Each number is 128 + 32 x the weight over its row's rms, rounded and kept within 0 to 255. Layers, rows and columns count from 0. Numbers have three digits each. The size before them is the row's rms in percent of the matrix's.

# layer 12 MLP down (transposed), 384x160, rms 0.0951, rows 342-371, columns 0-159
108:104158094132079151114162141149199089076129145141123099129186106124077119098060130118145144156058094102136142155150128148110149127122131075149081091098108168116128094150108146143146162099122117143135179099202157106123165157128103125160097144071110079078166114096140111119134125105107160119135072123112201093122151143132135090097098119170106109147155148159140113056103157174108140161119157057174090045159135157207107140128079137157116187122115073094092173126140098070088101110139163
099:153103110140141123114159122150092129113107185141053168176163084152099104123152176122140207110113119110114176168106144133124130094128105141116112143119126140123127147160184091202139146153078122137156250108106172123114187117176193140120085139059149140139119129130112142128130100089161116111129146117118081119107128115141171129091083168150115088097046152098060120127157077107099127069130159135119141088108073066078147149196140147177146121132130152154146121113166104082136168080112118
100:138067117124146124128124170182115104111148130128133149144143119131101120064183131112088110112138150134047135144117037077137155120086143085141149131119112108143135071133177094105169124160088106118184105085080080151106099178120089124151093181120114167095060106107175105115113133139118131095091121151146126145097199119139084195038129104162158073100122024133117120134128144117106076130144087147117137098137136136117082189075165154140140113118084125147084135158093121126175164105141097
103:124105122092133120112138156148127135066103100156106172177169090091123148133168135136118123110184186095190130212158182128097124032171124190093097100100143139139085161105123125099116098099139107174103076129120085154151115086196182196100120173126122139163085154117151137150157138100179135098138137109161143123135166121094177124100167050120096101091151094115178143147174132087119137136121176125147119116139138162199119145111159067112118136123120119108090085155162114135183067084147125
102:091068141165116052100160101147162084128140143122114143135100120079127099157076111172152167083072165151099119099106122102116091108109101137084151181112110165131136092162168102174149128113174174123138161099075159157114135160102140147105142114085164114128152130096125139114123166158149163197160162143148135159169156129208123119110162062146199103153111149145123154140175132087046105163108090103120105015104120161180095119113133173097170122133101105116172157115167110076095121130124135
098:080078184107082074050099141135136130186154125102100156089047127200102123136155178167110139105098122146116089108101187133116142115090117126080137159180118120137128057100077133171115150094135162133141147164126105152146109096095144156159087182166110132146156123103166111163157142141116131128184103143177122085112113164191107115123118127108120106101152225116133171123107139098103152139085160086162117141123066134109128138134064126169146198129115159125148140147164068097180122169134178
100:113117156215152090139092178178134136153138154092132163124116082120111150128114144118146093130111091146142128135136146147108076159144166210164135104121133096158042103110149132120167140142130142174112168102165133114164172127128141135117112111141124068161122091190099144144117177106106125127121115083128106109127059158151163041067143094144156160099123116118188106079122084157090108129188105146153112153187088106148054117119142088146158133112100091126154195113172094107138163031166142
105:199103150125088105078145073179176106119095127097160120124179100131081109157119126153129090126121160167102137131183173163162109136087163096142069173131165079164198132143119134150139133096093073104151119067110203145130080089132137139084164180159166096124142076173127164112103067140153142117154086133148102128137147111139168156180158106117130123172125125115131117105121200161058135172115134103103110189155188111125127131127129073156116195140113183072133137136095154084145139105090149
099:137138095111159121107135124171129100135121186153092154173157150183096148092175122049135112120097154125150149148083102103124172169113170128114126155128148141099091123102134149158148131071117191126118161093086094107127101153110071137100120116116147112057151095077130132160129157094183156171116190147169165054152127115112138065081122164184152080117092175159142164176118176050105088132135132152219148125115116095104144151124152169069129132116117142091056166153086135114109150135115168
104:145160060107149120104126111108153129177071127150152164177076114146130110155114163143066155115090115093086112138101179142140061120156182045103166080075139121117125194132165088140150093126101117149110111083104170123217072072146130134070152102131165136112094142156095120122128096156149103130071140125097130149162104194099134126101104106136189190095156115130114180155111090112082144164092111125118133164132124082081136138080126151131121070097138153109146154116169170187133138072119117
098:122099106087098140114091125194131140194140186087129091135202118075178131104123119177144135127163104102093186116117153129144119027131157184016142134160098136112105117141131156124138171141116177154140105121150132146195117124158139191118097161123158134163103144111098064151115072145147134121129136171096151164124133118094123108132120093151162181141146148097148137092098161124118152091094034138175170114111134156145124153149144103092107147116114122152147153104086164184057128141134064
105:149119140164138126138083105111179127136125136141105112132086084147136153113127064102116151142123146106105165169133152114109141119132161168169115122181128094129131116080140104109123106103146113144093133105147077089126072174138166154135193123161171110137132116130079177138150171140136113107139162130120116113115192123042148069115121145078094082119123144125207119154096074090111118119054143089182131102124146085106083140147193202129074075129209193109092106168083085087103062139149093
106:169159181129068207178137089119152069153144117127097121135174104117223113085177113126115149107181232116155120086138102137097106081175114096129041124102097169162137079117144117125100155138086175094148098101169126104123147134176116148077110102147089168155113101144102096155119131160142094116118098091159120108134134109164137154101137081112098135135122135131123144137127124171108134150165143078172135126091068111091132127126161129092087086085101132130108117097143135217169097188175131
106:143147144096096087102178067126148098115099107136074129170171137146089191116091128174108130130133122147081173157187126112112096117119092064138113141142169110089151090149159142113132133162069127132187161150075147111147120083168109083142146086107128113091123137084078087116207140091160139135190131153090066106103133126138119132097104149141129104092112145120139172131097091112159146130103096139167076039071107169112106150130182112140133180205130135148125090153089224146119108166145128
096:162136092164191187131129126143150161111106151105149092150140123214114142098116155143094173099139187151171080120156037095142153174104125105226119108098078082161164108129126154137146074176101137137124139074129147133130159113142141101170153129130122142169107100138119070150112125135116142173098111149141126086100107088102089093186165112132150086159124151122139153113141103169118116160173148053198108147144096138155104121111111159134065181141155134116046088101118128063128101119079153
093:131120154143114128177111164112145131144167149180143202137156127113119075103072095114126117110076148152088139103163126136146124126125123066151114145120184153121117144141145154137198153110142076127091123122103153081140195146098171116145134166113125120193094151177065096104098136128118028123160154172129113091102122149128068153134173170121167166071128154121108166127174049097103162126137048155145122251180162137116099144119094157156125143114140151173148132130134167129147148136107112
095:127232146118144103147131092160087097133155144181176142175135089089146161131158106144160109107162129094124092090080113101114071135040139147110111192101144061183138160209156183139116107151148101122155161118132067123115145156086098143172120128162211112073152098105115105130125140164101124136173115121097116133198163151165103130220142131095152110098169136089117146169108121150111161146154152106110149144093121137092145161182111147093174128145132103123140150094153137093120183130087108
099:141190118160142070017126089125203160170100158148139165101154146154097145142164096163166179138134121109082135108123135076163136127139119095188081132159092126173083171146115124172118159111160127119117137132153062142136136116101126165141149130108117163112124147127145142094146070163124138115166142132105150142092144094056187155088144142116158219137123185139178140160133152142184086112137131111147151178126159075151116148124140103133158110106125143141103093128063090086093188124153042
102:149160126143193174122095128154142162120166225120096122151160155110149154135116115147155129123183165107088146130161076127104112159103094118137125112101162100179100105163155165141113126139120141117076122067120070130103131131163098145076090102140182142128106047077130154157147166143116120166117201157178118149122173116146145151173103106129160064132148180133185141142174096187151126080092131089176108123133183164156162100089112132138137126111081121112066114105126138068101175058161174
095:108099121128061121095036153139100114134117145103101131129148150157164125088104073081142076093067099149140083146145158135111122124159119112160097139135156145097055141091130150116134109135089117112073142109133057193095186140143138085138090150196130127195097196138132100086156139098168097132088093143087121119137126067102105120149089166092142136128119093137139088053175095158128100130176112083085122137096148103086145118090098106128083139052116132126064103103101111131161113070101110
100:220199091123166176162071170110078124106137120119107120118130139125189188110201097117116172131113177159182122150152107114105135135126067090136086171166140139143126107117062095134085144176135124138113173115101199091194123157127152083116135078139108128216075103102152144160114149124116131155139112141081129112101138142179125129140095141126151187086069158130138088120054160158102080130127138177143112149087057120096141112084119147121168103098140142096155146149130129125151167120144134
096:100078147111143172166162155214137140116165175138157157167153150101117102124167160114164151105134161112160130130152144122094081143101108119090155132145070179191161119108114134192154178125110124126087065140165117103133119040123101106073160184128107158161111133086104089122048107115088163108132161164144116109099131097146154126109168164156193061091109123113111091110187115151056164185155141176092178077166123142160146144173099134156121159100134113130157133152132119143126089084109133
099:167049163128094099096074048085173083111100092210101139149090109103144123115119179129120045092171123126137065133176121142146161108162095188140137157153115129139102126106165159098148177139049119141046135137089094096135166145142155148116096123239126096168151110146147159123133117094160122123099117150099143127082089160156123143155174113171131113126140128153151104128157102200156154085119116133120138192144146143117170102155143121129082174092099103121121098116142121123102156142099137
099:158123103172151193169155110097153105120147133131172159089094135101091077109152185102071154114127083124136099141116085095117171108116122112146128124144135095097076100135101120135132122115127119149176157049141087127080135047154176178065095114112124142115136113116170150089189116108174117101118067149123145129094104159142138077115121096158147158099140113094143112132104181150024102137141116150121069131124145150119077117140165087095089118160129121115092074119137120100221035105131092
106:136150077121087070139103183138056187170130137150070147183124131147161121129088117074170137135159157135022149115046182152130134123093145162119080142172105090127150149146134145088096121082109132104098127207118110108131118093086163139133098087142141095089153156168114137151106096134190106146084086146132146134103167175132124158159127199085126120126101063099153151137176107110181120123087136141120140115166110108107152122124124091139114140122152135083088131083196160093102158070112160
105:103102139161125151160133152142117145127166127089132145130086065192124101180155080126114144120119183054145136159179097146131142106107151158118153111143089118127139171109138122175134118129137109105124090065168162158147209149163073181116093229119205125127084123158135093137125152138133120082162149133117096191110158105146153139051139066148082134135131100141159116070177146133130128198145112129132114147157085142103101186085163125166115121128135093134131108093061124069108102180097096
109:120148110121125097107088112124071143156035134162095165130140060129083126123121162112072158093150100157108115097119182089139107120131139060081170140109060131144139146132134167107106096137145103160172096099114138145146092102097114154158126075062057107112114082104161154101136032097110145162153115137076119097135117122136119136119135176168101098123164149134171143043131165148161143207181142146175091174113129085143131122168091131137115106082096112128098117145120121126141091211098162
101:099064127128140114123149078106176126110136105159132132075108144125123156096160147156133096098060122164126118162165214126061139128125178066108103085054161124056141049134147163135182139158190142145169105104159103190094097111096120128104102132146141181113129156120080181146144185142207128147131111103123105153147113133078119111107134096160128097150151122152122123130086115132154081206147131093220098103084123130122128155124123141136117141131102118142122104185167096104194123147156149
096:183114121137128082092124143146120113132157092146094164136144105162156120133138147093108161154113143082100115140100133135082196152121181210073144130155125059146166132075125144152143173131171160116132115128172134088087094115105124131112092154187109130111103076136108097109085082091134088076100122116111082183088105147086152098197127095189112119192161084109128104094089140138147068067053131196133148138105095150061147119084098133152126105161119195107100150193132121131147130110139113
098:100161044093159119153136136169118047102104204077166157184082130137175138128045133142114146130177141060131151144168129164094133074151110131107126136145087118121145189104081159146184199133135151103133134167170160139119201169088133122113097151152071126139105134138080148114139141068129166128087159163088142131123114100135118155114137143132159162047116143103138137162151113158154104119137120135129151073152161122120113101131093074087110060161158120192138166105180106116105126114109095
# layer 12 MLP gate, 384x160, rms 0.095, rows 343-371, columns 0-159
102:103128165134134112053079137116110077163136150173122170187061168123088172115127096113112148217127104160114106132115116114199107157117147131128189110082145068128104077100146114192095107145143133136128164147126139077087171160180108102141121060151153152129073199114089089135077091128130117092146093114116093094181105124130134111116081121172138093129121096144131097092099114109091142083124147166179127128171163078124104142119123173109089140122131158101086106113041139131176073115153112
096:132118089148153107149098100103152136129076119143127058129188120043126120111116115149089122097140116135147147077113103146110174134160154180072107110162164173149135146134133174120159144207127088149122080186076200143110083141114157104135072117157182122100162170140136143168180129113136142114091123120131125151196138120143160142138091149064135184050107165101097171164076068095185086084127073131134128147147153166105124105146094173178117176112148111123101110161095134183130127158150121
102:111171171150138145131145077115135155106177160103110083091126110141173099183104198168131122136078130121067115110122115108099126135079101116147143122186154084103155043159077076098116171138147098110115187153137158079079158128111119118148160086110097183110187157102042130148151091093114158140066126084113158147079132158114113115125142142051116124189080123181111137125107101131140172145094082081140130141118081078109099132151106167123128094076117134123151136125058136091160134169099127
098:183138150130141136120136132131133117146096135111097125091127084114168120110135170138146131131169132181138091124157213138137131092105147094129074148124158196087120174117112138086136122136113163121198120183115169112139088090122110127161153120121201155083146188160184121126132132149081170211135138170099129116106136178151129094108086116147109079141187116155149153091038103145114176195164124092152148178110105131109139095089194085125126118117077161118090160151180170180114116116074084
101:072145122113103120107103127097122146115093143101117111135105112114143086137136195185109093114122189106067118103163125103129146168136099176066141160085162156119094186121065077168119126111109119052156132139119123146119076133130208144136110175147139212174113136092120161087116167145093177179154115121140112062129156111133135122117167179096144139150118124079116120175146120144113082135131178067111178167101139104163111139225116139190122109148131087117154202121126155146110173091148135
096:150102111165111158117144127090143174115150046112125155144117156125138105112151124167067110069148185116173072070091129146152167113099115163097098135131136153134151082186128150127036143130120115100119115164117166134177086096113124151165130128157126166160125138110151179081165095132078099170140149146163152155043208154103073150076115097158102144137103082154117141158105153121085136152118073164096150160139108161111156132169087127119111149130084171147149085195094147125067103177109082
103:146114141125141177083210137140072130107063092073145147105092168122143094147087129098109182159165169150159103128176158058144118177086171146196140145113105132183114110117129137141132143094157185104156182108113100144134150175095152122042105170148157101152098186117110079174096125110154149116086068091099144183049131100116090183145136142108132112112125130154070127121125109150139122119132132189147143194133199115150133172086117110123097119118088125137149082181124130104136133142124113
098:074131100089148174147130090093093107150119133132115064111188074171121153141103203126102141080123130062125157176187187139134100162132100213127143080064101126080151063198121158112097088153156113151133159094131128144128147213100153087094097134136130094138168182110065165098118155151094118129129163124131124140103069113166134110081141125119120144143153135126115148155141039143181093152159105109147132107096149107113133113181164162090159093116070116146127092123096123142114144130124163
104:159120124127133139189089157092078144125143113110080103129156145098084135131123118119151100101136128149171094146100110113135137126117149133114176130169152201161150135130157075131173111189203120116094127102129150136063092147122119107111104159117098126152093081061139126160113194167134087155134066105195147162121131148129133157124169151080170096092124144142109084097112139081165115077104130142163111182191110061117157179156136144003101089075083193122138135136126155111124121114119088
102:106161118085127142134109118112114088096163108137155148119125179106151082112149139064182175098115116081108129123094050141097150106107086129109124151132135101132145175157100132157144133184123193056096100137168137096147115181105168112124009156131151106160193138153073135130102127164158148114126144173070147215118137092154096136131133167101125137106151126146152157130074126146117150056170136097179112114121127169165114152083164200099133083126118155170149173141061112144107136138091125
109:124108171079095126120118160121149127151080133097168135127171092097088117149102098096167103159107145064106111140178132144079135174127167174178152118159102142095114115092137133082140090111163070127075145182218146083142139158190153129165152181158125131102121119154148135156110144126111166108080076084162101125146116128203130155079068169120141090101057152166139103138164160144157156073101126105149148221147135147157123145124139149094167110125143179131093197095154180155099132143129147
100:085110090112129139106170139090139175139082102026143168086139137126132115078085122136136138171118141111107124093169145111153135111088109116188159090126115108123108127104125097118137109127132134146076155146089094095121167155110137057058140148113168096046082139085130153091090115137133173163072119073114093158079078121158089055124139150163147078140140159112144147090096106180139112146111148096057179162146152107080123090135180120127145126112110179158085176075080072114146151124100124
099:118155126129117073129215056136103123123177096119113108095112206142122111158158108157157099101097093145084126115141112083121119146162123146105086180150249096173186147132110142103097127141142137143165187171120131109078120084094141119132070107138112150119111099121115146127145145147177114165181148123156118096090117097120077109134118105150147127117165123127147175095089123089201051135138136143110087121136156133101062111102179156121187152155125133076095156181109099206097123137155120
100:124119165128126167157131095104198150130148164166128170128091142097144099143177140100126113114098114172146095118139149116098157101156175072166171072113149069163156168075120093091120124123088146070117151153122162088141143169146128095084139079120137117096118110118128133214131107160192074144105098103156077127084116114086097105136115108079166184140100154179150142138179064155087137102159178123144151122083104139156099128138073189129127139080184094136117093117158066111109159115041150
091:128128152134105141153136172125169156155082113168103189147167069129114093057087120134115154108091118139081102057130165149122091141116125086183143120134152115123138116152167161160115106098168100137077184122124156098143167209158190108125135108172099122155132173162116097104114106102129090138130112166132112107117131094117094181142099184121155131109159108117179109160126135110152083127121017167122120126164062092143153146225175187178157123122115198143129093102133111129130119188109128
101:126147102125153107094191155121152162127089129061181120067144135173109119123138207159116187125159188174153125165163096145152114129149121146095196137118088113146151100141106108119149144146084116132110091124162149161123113126174137133156154132124126155147196107161175193036112116165145171116078087066138088114107143089163154139156089120131172143218158097133115118141107159142117091130160106098103119160116160131173080091081193094145099069136108120081141130185154159143143149158133172
093:137152147159141132119134090151131144154087096021101182149117122119167117148160086144137164139100120104162088092114176116092127174140160150132130087093114117207114103142143099100126071152150131085138182158155064165105087098097147099031183129181154151092160092167120084163151110111089109123113134175190198170101173182126152159126131122119093147161094172105178107145100093133112098165138106139131152151119156167182168140120084088127162133137151132141129114129173182137113184110157136
104:123124158117129135186161134117101056150166069169174123152163114173209130126143129148200139133093148130142145139097130099157142066118129084130122107137110137136083175164132106183112118100111102191118128098124137115130078163103142122086149152175093087157130156181120157135161139147098127125132133078080164141117172114171084131148168122102058166134123144145125097132144130145131126089096086108119160070043146084074088056084100146141155172143169075158173121147090085142115159125045113
103:162168101191123092141164092144179149107174107179086125119107111118111141092175147118102114171104146158152126124131091127134205129089079145162147100123177160125168112132156073124083168099117152117142107120116120124099090091105080145149122093093073095111185123125144141142118070097111169122133115127089215074181124151136187161138108102132125145128129083089113149162143103048168119121104114093121157139156093149130066075173167143173093112138139144173156130170045065132153093175158094
101:148078175134108082123102102144127139118129105113146144153125048183186170170144097101104137187126119087142172123117116133197141132163145128117124107129125192084095118163159088089103078158114133118156107140152143109185160114129141143188168064112120050118126188162181148081108072069133096148142149099118098149065060103092087108075096110153114169099176116128136133146084129074209137107098109078111162149131118103092148113156125139149112117113114119095175153113126165092125076126083126
093:112122100140067081146182062160087217101204142125124188143144129152084113123148141175143151122120110115086157088100152130118127158150117149112120109143140112155120161093103153130124152101157106118170144214105114103139107078135078133082113093153081136072057129087097145132116033124066098152107133163162100105138114132189118201160136141066121125146097098097141171120186110145087114115147105113124119151144152092105133100126074177156113125138074156100204158116122148120129100113091113
097:107116104129071157122124113107170187056134061164155158150126121136152138160133092158165137112142177148094055132099097108110091117183081168188091142151114118119118194132142122168067118138087089098123165163135159112090147134132159155166123181086190106130104080104076110138150076095155168117140114130113135100137148108114098171142090151114102152150152228141147139087157150163118060133122145096158151146066103150041119124185166138133111139096091119110071130092095145132117139099169138
092:073132129144138138103113094147116150138148147122120202132094161107170099126131079143102188145117182085124111124158126100119135122082082093088171129119131084155090164131086140158139130113127144155073171143117145184132092129126190149127153108094056100123176124184126127185183104114141051076067157170034144153086145159081113123150050118161099106098094129143104149105124159111151160117104122132155119161119085111145114154205145140141126116154179137107108202163155144132121143136076064
102:083139100133175142145170064119097157157119137086115228088103171158097122147085168141163162196078147111125169167160083113141114189126123135133115146113193112136141165114070122097126151170133104123148093103157142089129123110124104097123175095066190136170125104119154125201140168212082114134136132160144099077126078088154147159156104099159138219149134098132138083157161080133125111095123125080145140115079202165122119103092128109133091134155109100138161101132105134133133181121117120
103:102116081179101138124128120148143091141187092080125181136134079196121082132164184123174110093094082095086132115119154110085127106089121121110136177125096150127188147095109127177152100127099147103115122150057112095132088129152111104128145150084189081125111132079119148130119129112127146139091127125115081153105073053172098139149091099119115116146118172134154164045157139124195118139154113112066116133138125153155141132198149174157149189048111131150141147086143179194055143129138109
106:182152161066109135118124169137138075119114141127231131126193167116159172153157109115121136139106181135171227075123114179133118128122176173129122168095150110133181149129156132097096102104128116118108110122132111091161196096104125142151097133118121185167148159148078133169062159079133138144101038043094126076121134141131133199113136076158143095143101146129131125122124125146077156101117091131155146105157163111109062149114143137098139116128121196148136137100139183147148141091160116
105:137134189166126145108152181082157120242139082129127151148166053152142125137127163152076031145201156118118184104118131120177120139159141159087077120158135138153082185069138111117132104110101166113099070099144077102166091116098135148178113170078111131180109165093159074145164120115094120108108162135088108122140137172130113132111137127098159149109122140130114140116164102125140136177106146119173146193132149101192132119130128140140118092134189131129178097166137164172092112134191127
099:112129161183121137197121173130152124104146078182116181121099141150170052122146176131077098163120150159147105120127129149160140125096205082076130153134138097147118193170125090112138146069209104176160172079139150177099139148127161125112106156177150079170092122164081134153093072123123146121135089064096155176122141152144119140144064086102155157108147132114139079102085099088095126104109122144166137140169136118074092103061172123083147160156142119125105151149130145127135068119151082
101:160083149146106208112140186138154175130129109098127083157123134169109106108171148123090205095089119130122152097123118118191186134132178132174181126104189117111149124119144134146098122132079059157178154108148108141154111108127128109117129176067129105082120092145140121177097098190131133204114079111127177095081083122126113112122113100130091073118138078145174150134097133124145133124138077109101100102122206131136080062093133153100161165180162128148141101133041123116162161095129084
# layer 12 MLP up, 384x160, rms 0.0979, rows 343-371, columns 0-159
100:073170140130120126101140125134144164122107202140155162131065136179131137122104058131141080156140168148089123108150134119138153138119136154080125120088117148085112140149138122045122153147145166120109083132145119127121184166166111101138213080145142195104091192130106102185114206180163166168047104136150096109126137108137141160163157170146136186132128091173094098087170115181111058149124171136145183150149102122123152137137103163074132104115159114134100158079122144117179159095129080
105:141137117108095123147119143100072165195180126143112127126125096107154130188106068179054158114126166148157174106176161065108059143164155151156110088145124160127160149179148086094155134115140149189148059126137203133143067108155147110110173134137124166113117085131091122118090112129113214124125179126101125141047176148111105101125090136144124123164126156107090051123145179104089112128161142115105106098140121145158156151160146098172150085206095092116186147127119158100119127119125127
098:144163145157105147050106125104169104092116096117132176171119105088152144149054139105143154106141141161141109122063134108187092161080149162178119141164110143124082131150088133152117084121113126111193142114088141127151199148154171112189122179141125131149191126089093129180082030135135077197123155112139111204173116125091081145105149148099092094147133193078141140112105126140133122190112096122118134137140116101086154153175126076152144144098130107169076116145134171110100106146083140
101:091123136159131085111141104105104080164109169105155123139141148139118129172137082181157124131109162140145108178124097168123115152124144185100163137150104158131108118118131089232142130121125237159097142095100133155116072163133120123162078089092136115159165141171110194147134147138108131143118125108101123144192160134185128130124084156154125168111120178062120049171135202129109115119095106169076136168149171149132096086120154118143193213184155114075126141110112111129123128112161182
099:141164096082118094152141101122126064118156120100124156113089099070125112186163072136128120096144116117166101111171157175133152099070125132133152155133110103081129135137154141169130164150050121096096070087141111123056140090131138136047124073115090108137114132118119135120169131098116178126084198147166212139130168140104144134123090079133058119057157090105118120136098107195132101122083139109123155131125181096154176184125177106131188127112192139108154103100154136120145170166149090
096:108130103133159093151082137133151130149120074078102108080146115118095110126165052143102129084104087159151119169142118088116118135131104142154116170138165131105079110165186122107144143113111131133115089131070102107193148058110121048180154117093116148146103159108164131176146102148086100205136148102159136098133080164166049125088161064123142121065154116111175128176131153167097135126090053121169114118185087097121095112160130074084054142137118104126117094103154097090106130112162148
105:117116134108141113088189081117147094141098088120092144092146128083075162134133109127089194131149140166124137121109091110128090143118126101136114151166148180170146183139139110158178136181164156105092171138139199080087132111110096091072129189155111146132119170123102108160138136088144108106145048095128121128135129151075121134143131063132113039130142114188103214115147167148077120123153189184089126094137167108074147202099106158117139122194126134094162105154163096129082137149148108
104:167113129216104125158186156123160119122190116147193140138097125132148150155130148120110130109086126108073149090108095128113092108115124106152135183137093102112155145133083161155142117155163078207101130153119148107127095121181191128084166135143046056147095135083128127176171122071166153107141057097164091163127146179144113137141133117143099154137098133098118083177105097147187161138132099122153157117138113121132178192174114099092180156073135181147077168150126136103171134130176101
103:089056122118111092132121152123163137147144099178075142104121181116148094135142181148124145209101182117169128087144109112139163160123075136123139064138133096097104143085143121162134124118130083185191136110081106124142112126106064054049114129160139097171118206106169106120152117125148122146134162154112102099205100150081180127134119133088174119123156107122168118168138089142116150117074151129132136167136119201101194157135114081148152107154062138071137143093093094141091102128099159
103:092115073148121117130165149146107132070119110155124124146119133135137166108090163126096113143091156112160061145104161121115180105138145153093091091086085148117099148158109054167127147105129048108170136092097116169153109095100206102106151142103131166081124120119158131158085107088152093138081165113195102106160178160129161094090085131147096092152133160131127033134143088147104147180131112109085137142146071163111063143090124062169187093087087087103131132170187163107112112143110128
103:096123189110153154131071156125132117104126176140196112148103121173113091072154101100194136120097144168080103180135099134121144144124149151107010113103113109138127135139150131088126133163145123143150070136177097155127114122096126207097213178137075112138136140143158063141132174141099150147123092151106186142123116096179153155140134180167130138113140127106178120172154109093104163154092129110141113104206155130149143154130122106134144119035062148132120187107097151071130094140149121
104:105086148135073164127112123167133086112161149150095098157139094155156149137170172095204158093107126132145114130079051131094160117117134178162078098075126148128125112126151112069093125164116130121184077072138101153104148082136156158146165133134083126150172178137111125188131108162132105117107155150163078142120075129111152135139158151097148134144092091104141182121152121218114145092155106065150092122102130172171197144069107129127039137112135136123148125129171076174159126182180158
102:141116114117126136105099172174105136122134177105165135193124107131118145153188122089130099084112136153149131058132093016091245153097150109106126119112207107091124142175119074125137091094136132116142155093105124144163115102095120079066169141085079145098136154131115193114131181118146118144109145060109117198134102141115150129100147153121151115173167125107105111154106094081167163103134112103095112145147107117147053132131108107143080157163095104079125122109164170155131167124157182
097:116108189122069138104150165127130129143116142077182084132167104110096115144112109087167111107143095066166170143074155139116132081088096065089130151081214150122113104145112099108135204117127132151130213109131104106141126086145120161079153172122121072086168142115174120073138179056170132118117203170148131108166109159121097165147130118115112137125102115147118112178179147058177144109119139109095113129117145150118151101130100102076174117115129132190147176116130148151165097147057129
096:175130081103161159110176089137108137139137117098107156175130129203098202089154109127199127145116152117112082167112119099073199179118110140065080135119120169183132113125128116159114138124080145120111162119106145173091115132132124172094163107132159190098157095113167146154163181165195148086109140126101127178096113154153130165159137124112113111144148118152168166200062161177110189100118193148084144127119146080117164118140112071081079102137152132158148157130199124139144099122117160
099:146162100152112125048176126059096146076106133140137088148130107092104165123113093148129153130135163096200175106065128051116190154099089115122056109161153193132164160110112131070147181157140137167118140110128125157182073135103099180102190162139093175137116161100115151095164124116126068099112169116178103149110128113089076097145106129077174110105132121083112096182171112097096138128138146129086149112103145118129107099101121105130156114184127121104072131073149087147087089144157101
098:143137150111107135198119107134133110105101010139089094097111119118106135156149143149101162152111195120053131133109147169104157130116151135138160160152106081101089120081139093072151159157196117133101157114120183083088148124189090125090183123104114050166158157129082155095090127139123200203144106121127168160124170110063149118109170105116110151133119111118158154123147140167126121168119090109192144217132088125135153161134124111096171151137137113094107105143070111139116142151096089
099:099129100073110179089174135182119148081101156101122088098131171120155108096119111137209159168104107111085100123107127096146108141132148152107109129139169179123162204089106133155143154136119135105137115177097186160087106119142057153188100152098120144106175104080084074114163038177110127090085098106112135127164085128137117104060205118160128148130094109123068135099138147152139145132116157098172138090131128111115132037169087138098115087127136130082100167082146131147151125127094087
095:103140141109112106123090153106161097108126156144112062182101109126119112183130152161152149144123154054100169122092129074142151080134111177126124092162091089105189119189149135102103046105125138184134138136069125137110155058138130104135127157110137168132132073176154132183149168150095108164126085127146119081134134114146134142123122135198123110134225110136161105125082110119214148152069121145177116119172123122127131135197115120195102121150144157130180138101106083163126127165206158
099:140073070118151151189144145124130107128078170128111106115146113126165135132159153181101138102154119064191145148094082168143164168104145135142171157107095191159106086158110154084112075140107092151129155071114080139097096133096143101150119124101176121086076108148173126133161133166113163155120135118155093189148101091135055088131134095144046181153058133199086087172091118107170086090129136148149141164126093158102152130111110139109104109110094180091141109098193099121136095122084101
093:067129137170080163115200138171052136129150123087082137074165110127133183093174102128161138156155062103128176117130120100139148119126092153136144132153150111188091076118138125138140162099124099118150135148149142148077160120141135179070169108174108099182111162119126116085147084152143140179174160108125144106148132123185092183121113053138131113062121108132109078153150110217084093105128154092126181190142183142127175056142127098102098085155137106114123146157122110086095146113121122
093:145117111172161129133116189163071135128094136077093118144109163177148165110147100133181140115104166137149149167093134196131134135084144069126167159119140114150184133133066066147133104073174117078127073118163173169083117135167163157148169142075128181110151097191109105146090179118145069129083155111168119081135118155124112142141136197078142182138140128152127087150103207108152131166162138063178102113150149148136124115113135149152144115188106127090152135107156148118199087165156124
096:090124065114151083168126151146098109134112117087190129108153104191149160109139114132136140157074056043143135103150162114087103170081091128106141105095190147132129121139118156146171172139126161157085070173094115143116119124096077177106141085117147137163140147170154108090081127160191127141147127106094149128162091155078126087138105175088100107089136192151085130135113099161095104059144124124122170119084166128108176107198097104152082118108131123133110176144184116107109090071190126
106:154135047123138147120133125107126143074137121146148176163125084120132172143186137111136096174095180216089133124104128120121095173105160156115124125123152120202040143117098163146163145142110135061143099034127168143127114193075206137145060145161177103120140104077148137167132113168113161102122116161117164142103128126072134135155083155096114171179142163132128083163143146128080129175130150136157103113163153104119140084108146194102183126104159144134067129115155090161138141121118122
106:114169174160117133089179137104103109134116156150199177152107136135161100135127055120161055108110131103158080100106120165135128169171130155170138158097117132128116136134121104172181155173106142167079093184120083102092141195178128152140134114118103099086154173172111068123184103147166182165115142157091181104098134142152172172116090133216192119139113146164111093129147083185091146119162110165109164131144123164147163113124106087095134143117127134161186137123168157128190130147141065
109:161123071120156138101090176108131126145082144162135195130099081113134089171108130170149147117110083081162090094139147206134118105134154132101105141140115099096154165128152079173106105087076135139163103138108102172079130148104172101059164167085124121143125028109105118125141130161137148118201160099130099146134157117147146120175197163099144087070145128099101184091126137129137083183152140148167147153145193108169135159183102094131075132120149126114185143076132158151173116131179093
103:102108207155154168098146089110116157072144085144111143134148157094146143111118168183096090100136125227161134209130143164131121124112126149088082092106110185128093132103134179106157116159121147158145183100161080123137075029153142098138140152110166181191104109116145158144126122177124120086088092142126148147149172145058107090087130159120184141152156099167155126065140145092126145130095108157163099195114106106137099116129115153124137120127146123139161162118095042156127074132147120
096:115131095116181057103133108151154121116177176117140118137106128199145173127093146100196139072108133174111108165160082096060062103153086150134120112120167106115116152136187146178086151223079095126103109100184178141169117083156097149163144100119148191152175126101117190147129107118090100076166136112123065158085145075151131111076172179137132141163129188085158145167145133127175138076139156178145149087110131153117148127145114144151158117134117125123139123111124133101119159170128165
100:113093106104144111160160129138046099142124113122165097175126111144062172168102165142111145147119121059098150138109121136123129161202125125161109145072108156066137168129141077152129102179112109139092130134137134157142062131096090170101138115150092098137172094045114151090155146070088158083107131107127110107090112046139080113168130148059105161109149101088111102181195093077080130189128140129175096120036145148117127149151108141116125162099153151146144114104147085100123133147123162